Weights of a small transformer language model: 2.41M parameters, no biases in attention or MLP.
Each number is 200 + 40 x the weight over its row's rms, rounded and kept within 0 to 999. Layers, rows and columns count from 0. The size before them is the row's rms in percent of the matrix's.

# layer 3 MLP up, 320x128, rms 0.225, rows 62-98, columns 64-127
105,176,149,260,236,278,236,205,208,179,186,276,139,203,187,173,224,169,197,183,217,257,117,204,189,296,249,163,217,260,214,197,231,148,111,107,248,214,186,162,240,187,182,235,195,153,226,233,219,127,155,289,211,180,180,162,221,283,214,199,226,214,172,170,232
097,211,179,148,164,280,132,202,124,216,211,250,188,213,164,192,142,214,223,297,170,250,184,255,201,222,195,185,239,240,255,156,143,218,122,206,196,171,192,216,166,236,251,269,225,235,215,164,209,246,236,217,161,175,280,204,223,238,117,160,170,180,141,189,146
095,215,205,207,161,195,210,223,230,198,203,205,156,93,180,272,210,240,234,186,201,238,126,220,212,146,196,123,122,143,202,245,277,204,156,207,217,208,203,202,222,258,150,226,225,241,244,119,97,248,254,198,214,205,155,214,192,211,210,200,200,258,189,149,212
098,191,238,186,130,166,267,177,186,181,234,219,241,115,187,299,205,215,158,164,205,197,198,247,202,176,180,246,175,183,201,217,156,178,191,197,255,136,163,190,165,209,207,168,276,220,204,261,183,248,218,214,139,212,100,234,202,162,199,260,282,162,161,217,265
102,168,237,155,155,197,211,161,167,212,182,189,214,150,192,162,218,132,125,165,248,147,215,168,246,218,301,217,227,184,194,192,228,162,286,224,117,161,213,197,248,255,212,225,118,226,233,254,183,174,247,92,259,177,209,124,214,224,219,215,157,243,214,236,236
095,222,185,147,213,174,188,199,195,265,178,108,145,184,210,195,196,194,181,217,174,162,137,148,208,125,260,222,208,236,188,253,144,187,192,232,267,162,191,227,270,270,205,181,186,234,145,306,205,163,189,170,202,154,186,220,244,205,261,134,236,258,197,153,160
087,167,232,173,220,170,220,230,165,158,197,237,204,223,209,190,216,188,206,209,196,147,271,228,156,247,179,252,154,220,254,220,250,162,152,166,122,228,231,190,134,214,218,246,245,232,217,220,183,209,169,95,334,211,254,254,168,178,106,215,170,144,172,97,198
085,205,215,207,243,249,237,142,250,195,173,223,214,227,167,262,168,162,208,256,197,135,210,149,109,165,327,201,199,153,268,145,193,254,260,176,241,220,167,161,203,266,157,154,221,170,185,199,208,202,162,215,184,171,140,254,215,199,226,174,191,153,203,123,138
113,253,213,233,189,183,203,154,196,183,179,222,145,187,189,199,211,255,238,218,215,178,147,207,124,194,127,255,251,244,192,255,142,217,208,164,183,198,208,226,258,157,188,256,241,230,162,238,272,175,194,267,175,317,251,208,196,139,137,174,217,165,239,159,242
094,260,233,204,207,222,169,242,215,236,207,184,186,204,200,155,213,167,178,240,204,161,140,244,210,286,180,206,211,231,205,153,167,174,213,273,182,189,236,224,157,183,233,282,201,247,189,210,227,210,315,191,117,221,167,203,237,190,262,168,171,234,244,195,229
085,215,239,299,181,205,170,163,193,211,204,259,228,250,234,233,203,146,226,159,186,151,166,251,220,255,135,152,242,194,193,157,208,206,191,132,237,180,205,127,252,141,234,194,201,221,183,150,194,132,186,127,247,243,268,126,202,175,170,230,171,139,207,136,145
104,178,207,174,134,175,186,94,222,204,159,182,174,226,215,237,241,199,211,252,203,186,205,219,224,152,226,217,214,211,203,155,207,252,180,233,186,258,182,125,192,128,239,145,223,180,238,211,148,213,201,185,257,152,219,156,222,141,259,166,223,223,257,226,227
101,191,196,199,181,155,240,282,239,221,186,227,243,225,221,149,216,183,217,156,200,188,161,182,248,225,168,256,166,176,203,137,179,221,168,197,226,191,172,187,193,140,228,181,268,270,231,202,137,157,149,205,175,275,164,185,181,240,181,214,237,200,201,305,172
107,178,244,240,180,154,140,143,196,234,250,203,259,264,252,189,160,245,234,153,191,254,192,192,273,165,242,167,211,255,231,140,133,216,166,249,185,194,182,168,268,82,172,231,227,283,211,243,153,229,194,244,249,234,103,185,205,177,188,211,257,269,227,110,217
105,180,243,280,239,203,262,185,273,256,125,233,200,168,132,187,172,232,137,157,279,69,220,169,195,249,233,199,201,239,193,187,187,205,236,208,210,203,145,143,193,258,250,225,207,172,185,187,199,222,170,172,221,191,213,129,208,233,159,114,248,162,207,255,250
098,170,280,217,235,209,140,199,207,189,191,223,176,164,147,163,256,217,182,161,132,250,136,207,188,211,217,216,174,234,195,123,299,186,187,118,173,183,202,265,78,227,205,200,229,258,200,117,260,218,145,212,243,162,187,184,187,200,183,175,166,225,270,277,173
096,197,194,173,125,143,225,260,123,220,195,142,179,166,200,256,140,132,206,214,215,145,190,161,222,230,208,202,240,216,163,162,263,193,193,237,202,223,151,153,177,180,234,204,259,223,216,126,191,161,251,175,225,205,187,193,213,204,263,142,216,205,273,284,247
101,219,212,212,223,243,197,203,159,208,303,188,256,201,194,200,152,199,242,135,224,243,192,198,208,144,189,147,147,233,219,186,193,180,161,230,129,134,259,219,193,239,202,116,176,240,121,207,105,225,187,214,136,184,215,202,218,206,211,261,142,201,146,182,217
089,207,166,70,241,222,233,197,144,267,228,243,156,94,214,204,138,231,190,125,192,186,243,229,275,162,205,222,196,264,235,201,211,216,219,240,103,211,215,220,160,215,170,127,204,182,250,209,205,149,222,233,148,172,132,225,205,244,277,235,195,201,278,188,165
104,137,260,252,144,246,250,218,188,200,282,204,195,239,213,260,156,144,191,186,248,232,244,234,197,93,191,181,174,166,133,173,196,214,195,212,169,197,119,172,271,196,256,208,242,181,243,167,222,153,245,240,224,172,200,240,205,209,170,250,183,188,173,161,173
104,298,156,182,200,115,206,181,160,217,246,141,202,192,183,180,173,209,169,196,215,224,159,147,150,207,289,175,255,205,233,233,191,179,152,181,149,228,198,159,196,202,191,286,190,142,183,185,152,123,201,137,234,146,163,145,258,243,235,142,244,188,151,177,167
107,219,239,218,254,202,214,186,240,212,269,189,251,197,209,160,240,159,143,264,249,203,157,198,193,203,166,205,224,191,142,168,219,157,181,252,216,144,195,196,132,161,167,193,144,183,250,221,186,159,174,156,215,249,176,155,193,151,214,172,205,115,239,160,258
096,215,145,173,160,197,172,150,136,125,207,251,155,188,200,191,235,171,267,239,209,208,203,260,185,247,220,265,195,203,234,251,201,210,211,203,207,222,224,255,163,230,187,289,258,188,193,179,283,240,217,238,185,169,175,203,206,225,236,291,228,147,283,126,128
091,190,208,165,217,215,193,202,111,219,161,145,251,157,237,221,202,209,167,191,173,227,186,133,166,199,211,234,201,243,203,192,171,149,254,228,159,246,196,184,154,283,184,251,210,160,145,158,219,249,257,156,249,172,205,190,246,264,80,143,209,238,211,155,172
097,246,261,161,174,203,202,177,193,224,188,251,194,213,264,181,248,195,116,265,70,174,189,247,160,196,198,203,190,208,267,159,204,185,90,198,195,168,274,201,245,184,219,288,274,217,203,175,180,258,230,235,246,201,208,182,259,197,196,191,134,220,163,212,148
100,171,163,237,192,153,142,177,230,212,172,243,241,249,138,235,217,199,245,278,250,96,214,184,150,183,179,150,223,199,187,233,236,298,204,174,156,93,168,169,214,141,179,178,205,221,176,210,232,218,200,167,239,215,251,197,209,177,228,106,216,201,267,247,148
105,173,115,245,251,186,220,163,243,157,182,212,189,248,228,203,150,174,106,170,139,251,175,270,165,153,161,101,221,139,239,236,198,268,220,209,156,129,153,192,199,198,198,251,219,223,214,278,150,201,228,237,183,216,193,154,217,200,148,247,229,187,223,221,170
098,147,197,211,141,165,221,200,208,150,117,215,161,180,177,197,224,253,220,198,200,213,180,104,274,208,141,169,166,176,181,216,243,208,197,128,177,215,213,156,150,139,231,283,203,186,228,157,186,214,134,190,192,180,201,157,232,253,198,207,162,162,299,204,203
093,136,213,235,217,193,195,195,108,210,202,152,128,231,167,162,193,215,171,204,220,264,235,207,212,180,143,203,225,168,184,171,233,200,150,173,228,225,173,239,216,173,169,175,198,200,238,224,168,213,246,231,242,192,211,244,283,147,226,193,184,200,186,263,184
115,200,302,251,126,210,222,178,247,203,222,151,133,236,157,141,238,252,200,180,202,131,253,209,159,130,271,187,197,179,210,203,139,143,197,220,176,234,236,232,204,166,279,251,160,246,229,235,177,175,178,148,194,207,208,257,276,216,214,264,185,146,155,229,251
098,194,216,288,136,243,247,227,276,213,246,271,162,137,227,165,181,186,222,153,185,165,103,148,75,279,211,196,295,268,226,191,173,177,167,262,209,199,182,232,211,199,126,199,171,165,183,190,187,117,172,233,166,212,188,174,203,180,220,180,234,203,248,180,240
107,209,236,193,233,118,258,247,211,258,204,266,251,236,248,132,199,121,173,245,227,199,178,276,138,163,222,225,200,271,142,172,203,248,246,203,129,258,188,177,201,131,102,219,196,181,182,170,230,128,179,226,134,184,177,188,219,160,235,249,250,160,237,186,133
096,301,167,160,199,116,233,213,230,121,165,183,242,166,183,221,254,214,194,174,178,224,226,214,188,199,230,194,242,108,240,201,241,162,191,180,116,134,215,239,204,199,186,179,169,212,165,203,207,183,155,231,255,194,160,179,233,179,221,238,134,177,267,125,197
097,171,221,155,199,209,205,183,259,260,245,183,210,214,232,206,228,222,155,223,234,251,168,272,258,272,271,245,181,159,227,173,225,265,194,196,135,162,220,193,185,194,204,185,191,228,171,256,266,170,207,206,237,188,221,253,267,110,179,165,179,130,196,180,188
102,183,235,192,197,98,154,177,161,206,170,214,216,248,189,222,234,166,216,92,206,225,280,153,249,193,155,234,199,235,209,209,142,175,197,239,269,183,193,122,198,251,164,125,273,160,155,239,232,196,223,184,217,196,189,209,180,199,152,232,305,178,189,194,148
099,189,211,213,117,199,178,156,188,210,242,246,170,233,144,206,231,190,166,147,234,84,238,270,154,269,241,163,194,154,231,238,314,159,192,195,160,151,194,204,176,158,221,237,151,271,210,208,154,203,124,219,213,149,196,228,223,260,206,208,220,306,164,203,163
096,192,161,212,207,155,130,247,147,208,156,167,174,176,209,222,224,139,139,138,225,160,173,192,266,158,180,191,233,235,229,187,217,240,184,252,233,223,180,252,137,168,287,263,194,235,193,130,288,173,260,205,119,198,131,184,143,166,193,277,170,191,246,186,253
# layer 3 MLP down (transposed), 320x128, rms 0.0888, rows 62-97, columns 64-127
109,201,181,227,272,291,181,185,155,161,221,243,241,264,117,234,154,196,180,187,177,168,135,213,153,211,197,201,151,162,171,232,205,256,213,207,168,187,232,118,139,191,288,154,182,178,190,132,182,198,211,208,162,186,192,226,210,211,225,162,167,184,214,188,204
098,144,182,159,168,152,139,208,181,175,145,192,194,166,260,204,202,155,194,278,251,164,132,136,221,201,191,230,222,287,167,167,239,254,163,220,189,187,245,180,161,155,214,189,104,137,154,195,208,226,255,212,213,151,186,207,144,199,140,179,186,257,281,142,205
093,262,191,194,262,166,211,230,226,225,143,208,101,270,208,208,201,162,239,211,213,258,351,191,202,208,242,217,217,210,215,217,231,224,137,217,181,205,164,219,154,180,209,217,193,152,169,145,254,184,163,271,160,178,235,137,208,180,225,153,185,219,187,293,244
096,165,184,175,216,157,188,205,139,197,201,190,241,257,146,276,173,187,221,250,160,187,191,287,256,153,177,228,139,183,206,212,195,199,200,201,202,221,260,196,186,189,279,222,159,226,208,148,229,205,146,164,231,275,220,206,161,215,208,147,235,171,170,169,238
107,186,249,228,158,181,215,67,220,222,179,195,186,201,164,162,155,160,175,183,230,197,143,243,258,235,201,186,159,222,116,206,225,195,257,219,236,192,198,227,189,286,85,142,198,235,131,193,143,278,211,217,243,177,240,149,192,208,202,236,242,175,232,220,233
093,206,212,257,220,123,236,251,145,190,163,174,247,216,182,122,208,258,241,147,170,187,233,241,228,206,192,197,194,164,200,189,203,134,151,215,202,207,243,112,190,212,188,172,175,219,249,207,217,223,190,259,222,209,179,201,254,282,119,137,227,202,175,200,250
092,185,188,189,166,238,195,212,293,185,196,213,238,258,212,184,204,182,219,179,179,198,207,175,189,326,192,218,176,162,186,194,162,203,223,145,251,179,250,133,226,238,216,185,269,138,223,333,176,238,203,217,189,214,166,197,230,182,208,149,260,217,185,147,155
094,188,144,178,202,159,111,210,208,109,125,238,138,195,215,135,227,278,185,141,144,170,142,206,175,243,139,242,183,226,216,206,139,216,207,182,123,195,268,243,181,233,155,202,231,209,164,188,205,189,273,164,270,201,233,170,203,188,233,239,173,237,218,220,208
105,216,193,214,230,183,243,173,183,176,252,185,192,233,263,174,253,247,158,201,192,187,179,139,179,187,213,254,230,158,207,160,219,224,143,139,184,228,281,189,146,151,127,151,236,150,135,229,156,223,220,193,245,198,210,113,184,180,295,180,216,117,203,218,190
094,162,155,236,211,181,208,249,155,191,264,213,144,178,271,232,164,191,155,188,206,189,189,118,178,146,210,159,250,164,249,241,194,258,215,91,244,273,188,223,233,219,213,192,207,217,247,201,156,189,282,145,113,164,236,184,237,186,179,161,225,187,221,149,204
097,161,171,158,172,173,211,202,197,223,203,225,235,216,236,164,243,248,188,243,209,245,203,179,147,159,249,182,156,235,213,185,234,248,157,261,216,167,193,213,226,174,252,190,247,220,171,202,118,201,165,295,183,187,212,213,164,148,215,184,232,259,161,176,241
100,208,246,166,175,220,116,180,160,254,265,189,226,238,234,134,176,124,194,208,194,155,195,229,152,170,221,195,264,259,169,157,215,157,205,209,181,227,172,261,148,198,167,181,202,219,181,211,205,299,220,202,189,286,174,233,212,107,224,257,152,219,218,189,210
101,268,220,155,199,225,175,179,201,190,148,169,186,176,113,222,255,192,205,147,188,233,212,121,206,264,228,217,228,199,216,186,187,229,254,213,182,217,225,145,208,203,155,207,194,222,195,234,202,181,248,202,247,150,186,206,160,258,281,200,303,219,238,328,254
104,205,191,186,184,206,231,181,178,230,147,226,153,215,257,144,211,228,202,120,188,197,183,194,250,214,164,157,211,177,163,223,78,139,278,174,256,237,293,261,195,298,253,214,206,204,220,179,195,229,217,230,241,227,255,269,202,180,213,155,184,171,121,236,195
104,277,171,206,235,175,229,279,249,250,228,221,143,202,183,213,154,209,151,267,214,224,176,152,112,275,201,188,189,148,156,235,237,200,218,125,237,201,163,214,209,265,196,232,272,163,198,256,213,245,256,188,187,127,236,213,188,210,145,184,169,202,240,179,242
095,171,160,148,202,170,243,164,120,169,239,176,258,242,210,207,242,175,193,190,120,231,273,141,219,214,144,172,224,199,263,210,179,248,206,215,202,215,186,193,182,260,207,156,242,199,220,222,218,169,147,175,179,138,210,174,293,179,245,142,194,215,131,219,208
096,201,219,172,224,139,234,170,179,177,147,238,159,194,165,216,172,176,192,197,184,242,187,167,192,182,225,255,262,192,223,226,110,240,177,226,178,201,206,270,225,311,231,249,201,258,241,78,221,261,245,245,185,188,216,244,202,193,220,199,228,213,223,220,192
102,199,210,168,226,235,158,254,239,152,153,171,97,191,255,183,151,212,243,167,281,186,133,251,151,206,198,158,205,147,290,187,200,164,206,152,186,238,197,176,157,180,142,239,200,191,232,203,204,213,209,228,195,177,183,207,167,261,122,216,240,234,213,198,150
087,318,192,217,185,223,185,220,266,231,198,187,266,137,216,180,254,202,158,114,131,187,200,249,156,175,99,235,211,165,187,215,216,212,200,190,269,148,140,167,175,204,201,212,214,205,246,258,182,207,203,210,210,239,226,171,224,193,220,163,195,239,197,60,257
103,184,187,160,171,178,145,226,214,221,187,203,222,238,93,139,179,188,193,220,227,144,239,142,236,194,207,197,181,201,231,192,232,217,187,177,205,176,294,185,183,163,267,132,202,177,224,198,188,225,169,178,224,221,141,210,228,173,258,117,222,183,176,217,213
104,187,158,233,195,174,214,234,252,161,162,295,215,236,259,237,135,201,208,242,191,146,181,215,217,98,201,186,181,211,181,165,261,213,226,227,182,152,202,151,202,215,198,248,247,165,253,141,223,208,266,200,127,164,176,236,212,205,148,258,179,169,248,210,155
110,129,195,202,161,78,147,179,217,181,187,247,210,151,162,191,236,193,102,217,192,187,290,245,185,141,221,259,214,196,187,224,219,179,176,247,291,208,223,189,224,176,126,230,190,237,204,242,173,222,193,169,207,231,220,177,171,134,186,212,240,192,231,124,233
097,131,227,251,181,190,207,228,224,199,226,150,196,130,98,200,244,169,225,205,218,201,192,216,203,254,201,246,207,219,162,225,275,180,236,190,209,242,251,189,132,135,220,198,100,215,204,166,203,188,197,187,130,181,203,215,138,145,162,236,213,177,217,220,205
098,114,233,230,205,150,241,157,223,167,209,273,89,230,285,171,206,168,241,252,241,266,230,223,125,277,283,108,222,188,217,230,282,218,219,195,209,199,136,190,98,198,198,202,207,160,208,200,196,202,192,178,188,140,216,162,237,192,194,222,171,247,220,205,213
102,187,164,240,171,214,272,233,209,137,200,249,221,175,273,223,193,175,165,213,178,159,237,149,246,245,157,235,118,269,214,121,141,205,172,180,243,218,165,204,261,215,190,210,236,203,269,195,193,157,240,203,178,215,187,180,206,253,241,128,179,189,173,187,174
108,222,115,226,282,103,162,201,188,190,227,195,191,197,105,222,183,187,236,208,167,186,228,215,177,171,187,144,168,187,235,185,140,233,183,170,180,163,230,149,230,148,125,199,218,154,164,194,243,200,244,197,249,198,232,196,192,128,153,152,214,104,221,161,199
100,136,225,218,238,205,224,193,171,106,265,184,214,233,182,312,201,222,242,183,198,270,132,237,169,241,203,230,225,180,179,200,178,220,256,228,177,202,182,183,185,146,207,216,228,170,171,164,188,204,174,211,263,195,158,102,172,162,183,222,191,176,259,183,164
096,275,159,193,186,163,219,162,206,168,202,240,195,165,221,205,151,200,255,202,192,140,182,184,134,142,235,144,240,161,236,226,142,226,212,210,207,206,84,254,208,181,164,223,295,242,172,163,207,213,249,201,243,175,170,110,213,177,193,211,194,211,267,199,219
100,228,226,203,199,197,178,135,179,239,180,180,176,127,219,207,231,192,158,160,226,280,189,252,314,242,211,246,161,198,175,265,144,224,211,202,231,176,220,241,176,242,193,243,172,142,178,148,179,221,182,228,210,198,246,171,243,244,232,193,230,213,164,187,142
106,226,180,197,248,260,211,190,211,165,169,137,238,271,158,166,215,197,243,178,216,208,210,233,252,195,225,221,186,229,226,174,179,163,225,282,147,216,225,100,144,264,269,252,161,239,185,124,232,106,240,201,269,284,191,216,206,236,162,197,188,169,210,258,191
099,233,178,183,223,172,215,196,213,126,163,193,231,224,195,165,158,156,195,206,277,201,228,159,147,244,165,199,194,178,197,194,256,273,94,195,186,199,137,197,227,256,205,245,243,147,248,182,283,219,136,203,233,213,198,283,117,142,147,192,167,186,137,194,200
102,159,221,229,206,134,247,183,197,197,229,178,214,196,203,206,223,191,221,277,223,209,193,259,216,164,164,228,157,170,213,212,203,258,208,207,109,214,144,237,185,133,202,255,154,143,218,108,215,180,262,216,197,193,172,223,206,145,234,173,241,137,197,227,182
098,192,175,228,183,171,176,199,200,248,129,281,208,231,196,163,238,162,203,206,200,138,198,272,185,180,196,186,189,219,195,182,150,269,181,211,161,153,191,113,144,210,114,231,199,245,212,137,223,206,239,248,226,218,263,195,192,238,224,190,202,223,187,180,253
106,88,259,241,241,263,157,165,223,174,199,215,274,188,224,177,134,181,222,194,157,169,235,154,211,254,225,195,258,216,199,225,88,206,173,226,166,113,131,199,242,193,256,209,187,176,167,185,220,141,286,163,247,192,199,209,242,152,234,179,202,222,192,193,205
100,246,242,213,150,156,237,180,233,197,191,261,208,298,162,182,179,153,240,149,166,158,160,200,273,159,213,205,247,277,221,226,174,228,165,200,213,216,143,234,207,172,172,234,195,234,127,213,249,206,264,181,241,266,161,187,184,169,150,217,262,183,240,219,212
101,214,252,192,193,197,286,211,191,188,240,131,276,176,164,245,213,137,212,158,240,228,137,170,217,132,181,214,201,180,227,193,171,234,295,226,138,178,182,200,166,211,185,156,121,267,191,216,203,194,175,214,218,227,175,207,206,220,210,242,193,124,237,203,184
# layer 3 MLP gate, 320x128, rms 0.226, rows 63-98, columns 64-127
089,212,189,211,178,162,207,187,163,205,174,168,234,195,153,166,183,190,178,238,139,242,149,165,173,233,171,154,259,211,168,130,106,145,205,175,202,187,206,197,251,166,209,170,195,214,156,201,207,245,154,246,205,272,185,166,154,162,205,150,301,179,187,127,178
093,108,168,118,142,229,225,146,238,180,196,208,243,198,221,196,155,134,155,169,208,225,191,189,212,227,218,186,169,188,259,185,234,219,169,151,245,116,162,231,204,307,220,213,152,108,214,123,235,207,175,125,245,211,195,176,307,157,190,150,232,142,184,174,207
103,134,159,202,227,186,163,249,152,179,186,293,126,215,232,188,170,95,187,299,279,277,225,186,230,205,225,231,259,142,243,258,221,186,163,205,184,267,224,201,146,180,224,150,177,237,242,159,157,203,194,196,197,102,180,253,188,219,177,205,158,154,244,225,187
093,131,187,258,189,227,294,231,217,258,180,236,127,170,195,216,243,251,208,145,237,254,197,183,173,174,194,174,207,150,129,224,212,215,191,183,189,195,167,214,182,256,162,184,188,214,238,244,156,182,166,206,137,218,185,205,147,221,198,265,194,152,225,208,134
099,225,162,206,210,194,233,199,200,184,163,215,252,216,191,200,246,251,239,190,182,198,196,118,232,257,184,158,278,245,223,204,147,293,174,217,218,259,195,214,145,237,191,219,173,232,251,188,148,169,194,146,261,152,183,185,173,171,187,262,205,222,236,191,207
093,238,206,148,169,196,174,162,192,222,223,192,219,289,190,174,214,172,150,251,153,179,144,268,228,200,197,166,204,153,299,186,178,187,218,225,198,208,248,174,190,176,169,216,270,228,185,238,169,222,192,211,186,189,139,181,245,198,247,242,304,209,179,200,199
084,223,231,183,174,211,228,201,260,172,171,195,210,232,133,114,224,199,270,190,276,247,194,210,154,238,270,250,161,159,181,276,242,171,172,214,147,226,207,230,194,238,233,213,208,206,226,213,242,202,214,276,97,279,202,141,173,122,191,161,169,171,180,158,173
107,204,172,245,165,128,238,272,242,197,218,231,289,226,182,206,222,254,168,169,201,171,279,205,231,246,214,230,129,180,200,215,207,150,242,277,149,272,183,336,240,137,215,238,189,249,218,182,188,193,140,203,152,250,158,173,260,202,181,211,185,273,262,220,214
096,217,246,167,170,168,282,186,94,171,229,287,190,308,175,227,180,201,257,157,205,246,166,203,247,176,191,210,154,176,172,191,201,209,195,133,212,242,169,194,242,250,142,218,219,232,192,164,234,178,165,239,212,252,179,194,252,205,211,257,189,145,188,171,270
097,179,188,176,166,172,252,200,206,257,215,250,175,206,215,213,192,161,256,144,166,244,206,170,203,201,219,202,152,161,176,201,207,230,258,181,184,189,197,262,201,227,194,207,261,179,157,196,233,177,109,167,177,171,197,160,182,181,131,188,247,154,146,212,239
105,103,245,189,159,115,180,171,260,222,161,189,213,149,196,217,143,207,219,154,168,190,189,201,231,250,155,227,227,156,247,187,212,145,256,260,188,226,222,301,182,144,176,222,205,282,237,158,212,213,196,186,225,191,235,199,183,85,178,174,255,255,162,186,232
107,219,190,248,211,159,215,111,147,179,200,270,200,240,164,211,230,141,230,215,209,168,154,138,196,243,191,231,261,163,193,215,217,210,174,181,147,157,172,143,112,239,256,168,182,174,152,229,160,213,140,144,214,172,276,181,186,212,230,220,148,170,254,284,172
103,199,209,167,166,250,180,171,170,192,141,202,246,201,133,194,193,160,169,225,179,169,189,232,248,136,237,195,221,171,203,165,243,216,265,154,227,173,268,131,166,240,200,210,219,173,214,116,187,223,200,175,191,213,247,146,209,144,273,205,311,227,240,250,200
102,129,222,189,203,189,249,158,139,134,145,205,153,209,189,217,211,132,233,152,233,275,253,222,205,113,160,248,282,130,184,289,208,224,169,195,164,286,189,128,190,189,237,173,243,216,208,162,209,187,156,199,274,196,180,223,175,261,253,239,221,162,128,189,255
099,171,166,206,234,249,189,272,142,221,156,234,163,282,191,245,172,200,161,198,225,243,213,185,168,170,121,219,181,222,240,209,244,274,194,214,274,184,176,186,219,126,125,160,193,219,179,224,177,147,325,215,202,200,266,207,190,164,184,140,217,139,235,188,156
102,219,204,225,226,189,220,171,174,207,222,273,169,267,209,199,185,172,246,157,158,256,204,248,184,227,243,164,181,240,289,213,170,254,182,308,160,195,200,235,152,246,258,178,227,174,194,182,189,235,155,247,216,186,194,201,261,190,212,204,143,177,200,226,39
099,263,151,223,238,184,128,143,201,253,206,236,281,214,237,135,130,221,198,126,209,199,218,122,216,228,174,179,124,248,188,158,200,204,188,212,192,138,208,222,231,205,241,158,213,219,196,142,142,250,200,136,120,211,187,162,151,212,155,217,240,152,187,145,207
091,241,248,197,190,158,294,164,167,162,174,199,161,260,206,214,197,216,316,155,198,185,160,156,219,133,132,284,221,187,209,227,206,251,148,163,179,178,245,154,217,176,191,158,187,209,138,227,180,211,136,185,182,229,127,206,237,152,167,204,165,204,242,199,197
101,179,232,169,134,173,281,215,204,155,191,255,210,204,158,150,149,111,237,244,197,248,256,249,188,160,181,164,144,205,168,220,288,175,148,188,191,159,209,227,181,178,60,138,189,207,192,251,139,220,210,211,210,257,168,212,185,226,185,199,207,215,250,127,206
096,199,214,202,216,194,224,190,163,197,142,256,174,135,210,206,130,173,168,170,187,213,165,224,172,128,240,165,257,163,270,152,253,132,183,250,225,219,194,203,161,170,221,152,222,211,229,194,242,208,187,228,160,115,227,257,237,139,191,190,185,174,226,203,279
101,159,152,226,240,168,256,256,188,183,145,135,204,163,205,205,150,185,269,174,268,136,123,190,217,197,264,216,175,123,187,228,243,221,244,188,166,211,244,243,188,192,180,214,183,169,187,189,148,211,155,165,180,225,192,207,240,151,204,212,247,276,117,127,118
091,285,176,251,231,148,259,175,205,138,179,196,216,257,239,141,223,222,228,170,227,154,241,221,179,201,191,176,210,190,271,194,172,188,248,170,233,158,112,225,226,168,206,199,216,278,177,230,190,184,194,237,223,172,216,204,219,177,191,158,170,198,170,173,228
092,157,256,238,184,271,200,109,194,254,187,196,204,228,158,237,216,202,269,182,178,177,226,217,174,175,203,217,185,359,224,190,174,226,166,190,197,200,214,256,200,251,231,205,306,166,175,266,234,235,191,163,198,173,245,195,179,200,188,205,210,241,203,302,224
101,183,260,192,192,157,189,165,256,207,122,203,181,264,194,200,210,199,224,208,158,205,191,238,220,183,212,156,240,187,207,147,230,134,117,167,273,213,235,102,192,187,181,279,198,187,223,52,180,166,170,197,243,250,237,203,184,124,171,139,179,151,257,269,170
102,211,194,145,193,201,258,181,153,179,249,155,253,212,218,247,218,188,219,192,244,208,188,158,174,170,168,257,193,176,186,254,224,157,153,256,249,181,194,239,123,232,259,120,180,183,228,109,138,167,204,231,232,198,205,193,249,147,199,168,173,163,237,284,200
097,244,167,176,236,147,230,166,194,179,237,204,181,114,210,149,199,196,220,257,157,197,232,256,210,190,246,163,170,221,212,230,224,171,264,243,223,211,227,263,170,263,248,262,181,226,176,190,234,218,185,132,207,140,198,186,222,158,143,198,122,124,227,190,221
089,198,196,214,144,254,141,251,239,172,210,205,149,209,256,147,240,177,224,213,157,177,185,130,303,221,124,164,140,217,176,296,218,181,224,213,241,171,176,219,305,203,233,227,219,253,280,257,184,164,177,124,261,237,195,254,268,207,156,215,217,206,191,226,200
095,255,157,186,158,265,193,169,206,213,124,172,262,145,211,166,117,196,166,179,192,200,205,213,198,231,178,173,215,181,222,180,198,228,254,244,118,204,236,172,230,220,220,213,263,235,216,146,129,173,196,178,240,214,258,205,170,232,172,193,235,196,275,164,164
113,173,327,212,189,204,250,165,225,167,236,235,191,274,132,156,196,190,230,157,191,169,178,236,124,130,199,232,228,266,202,159,151,176,232,182,203,237,267,192,215,192,210,204,203,163,114,146,237,179,247,217,198,188,183,244,297,221,171,184,179,196,124,186,157
100,205,234,265,215,245,214,226,235,157,247,194,236,101,133,185,191,211,161,206,166,212,182,156,238,210,190,188,172,202,267,127,217,218,173,206,194,190,239,180,161,206,245,235,235,266,230,201,249,115,162,182,213,173,266,252,232,204,187,91,196,192,214,253,177
096,174,141,210,225,208,193,251,170,190,115,148,222,172,262,233,164,174,194,128,162,203,206,225,187,171,199,186,280,171,206,240,181,213,234,133,257,203,266,196,211,235,177,189,185,169,239,248,159,210,165,187,193,241,176,247,163,227,181,171,131,228,199,143,179
100,210,198,244,127,198,211,159,162,194,167,223,199,254,151,239,174,202,197,208,191,125,214,168,267,199,140,222,211,161,242,285,196,152,205,192,136,189,238,249,182,255,231,159,243,210,213,184,236,199,194,197,195,216,202,212,213,206,125,209,160,253,298,239,236
106,235,148,194,150,204,269,216,170,249,238,183,205,171,144,251,239,193,208,171,219,120,238,147,144,172,218,262,257,104,240,164,174,156,239,190,181,173,220,241,210,211,252,171,153,278,212,190,116,263,233,212,203,239,213,243,274,196,156,209,151,184,200,215,238
100,238,150,190,168,179,150,184,224,188,173,161,179,205,182,277,161,208,220,198,233,242,276,198,167,124,184,229,115,252,210,217,239,159,187,255,205,213,194,216,213,219,123,141,223,170,196,208,180,168,152,181,170,255,214,160,184,140,188,298,218,117,168,230,207
097,221,212,150,145,154,203,158,202,156,185,229,183,163,242,250,241,99,165,191,267,239,224,211,236,160,268,234,167,231,183,147,190,209,223,218,234,166,228,145,149,258,278,262,201,190,189,222,257,200,193,246,157,158,163,162,193,186,167,189,213,150,206,217,242
093,209,255,211,285,154,216,201,165,203,196,240,221,230,218,211,156,178,232,223,184,229,226,202,233,88,177,250,152,197,157,185,189,188,269,111,90,160,199,240,223,274,183,218,197,210,233,242,168,267,157,205,194,180,195,237,193,123,202,146,248,189,221,154,181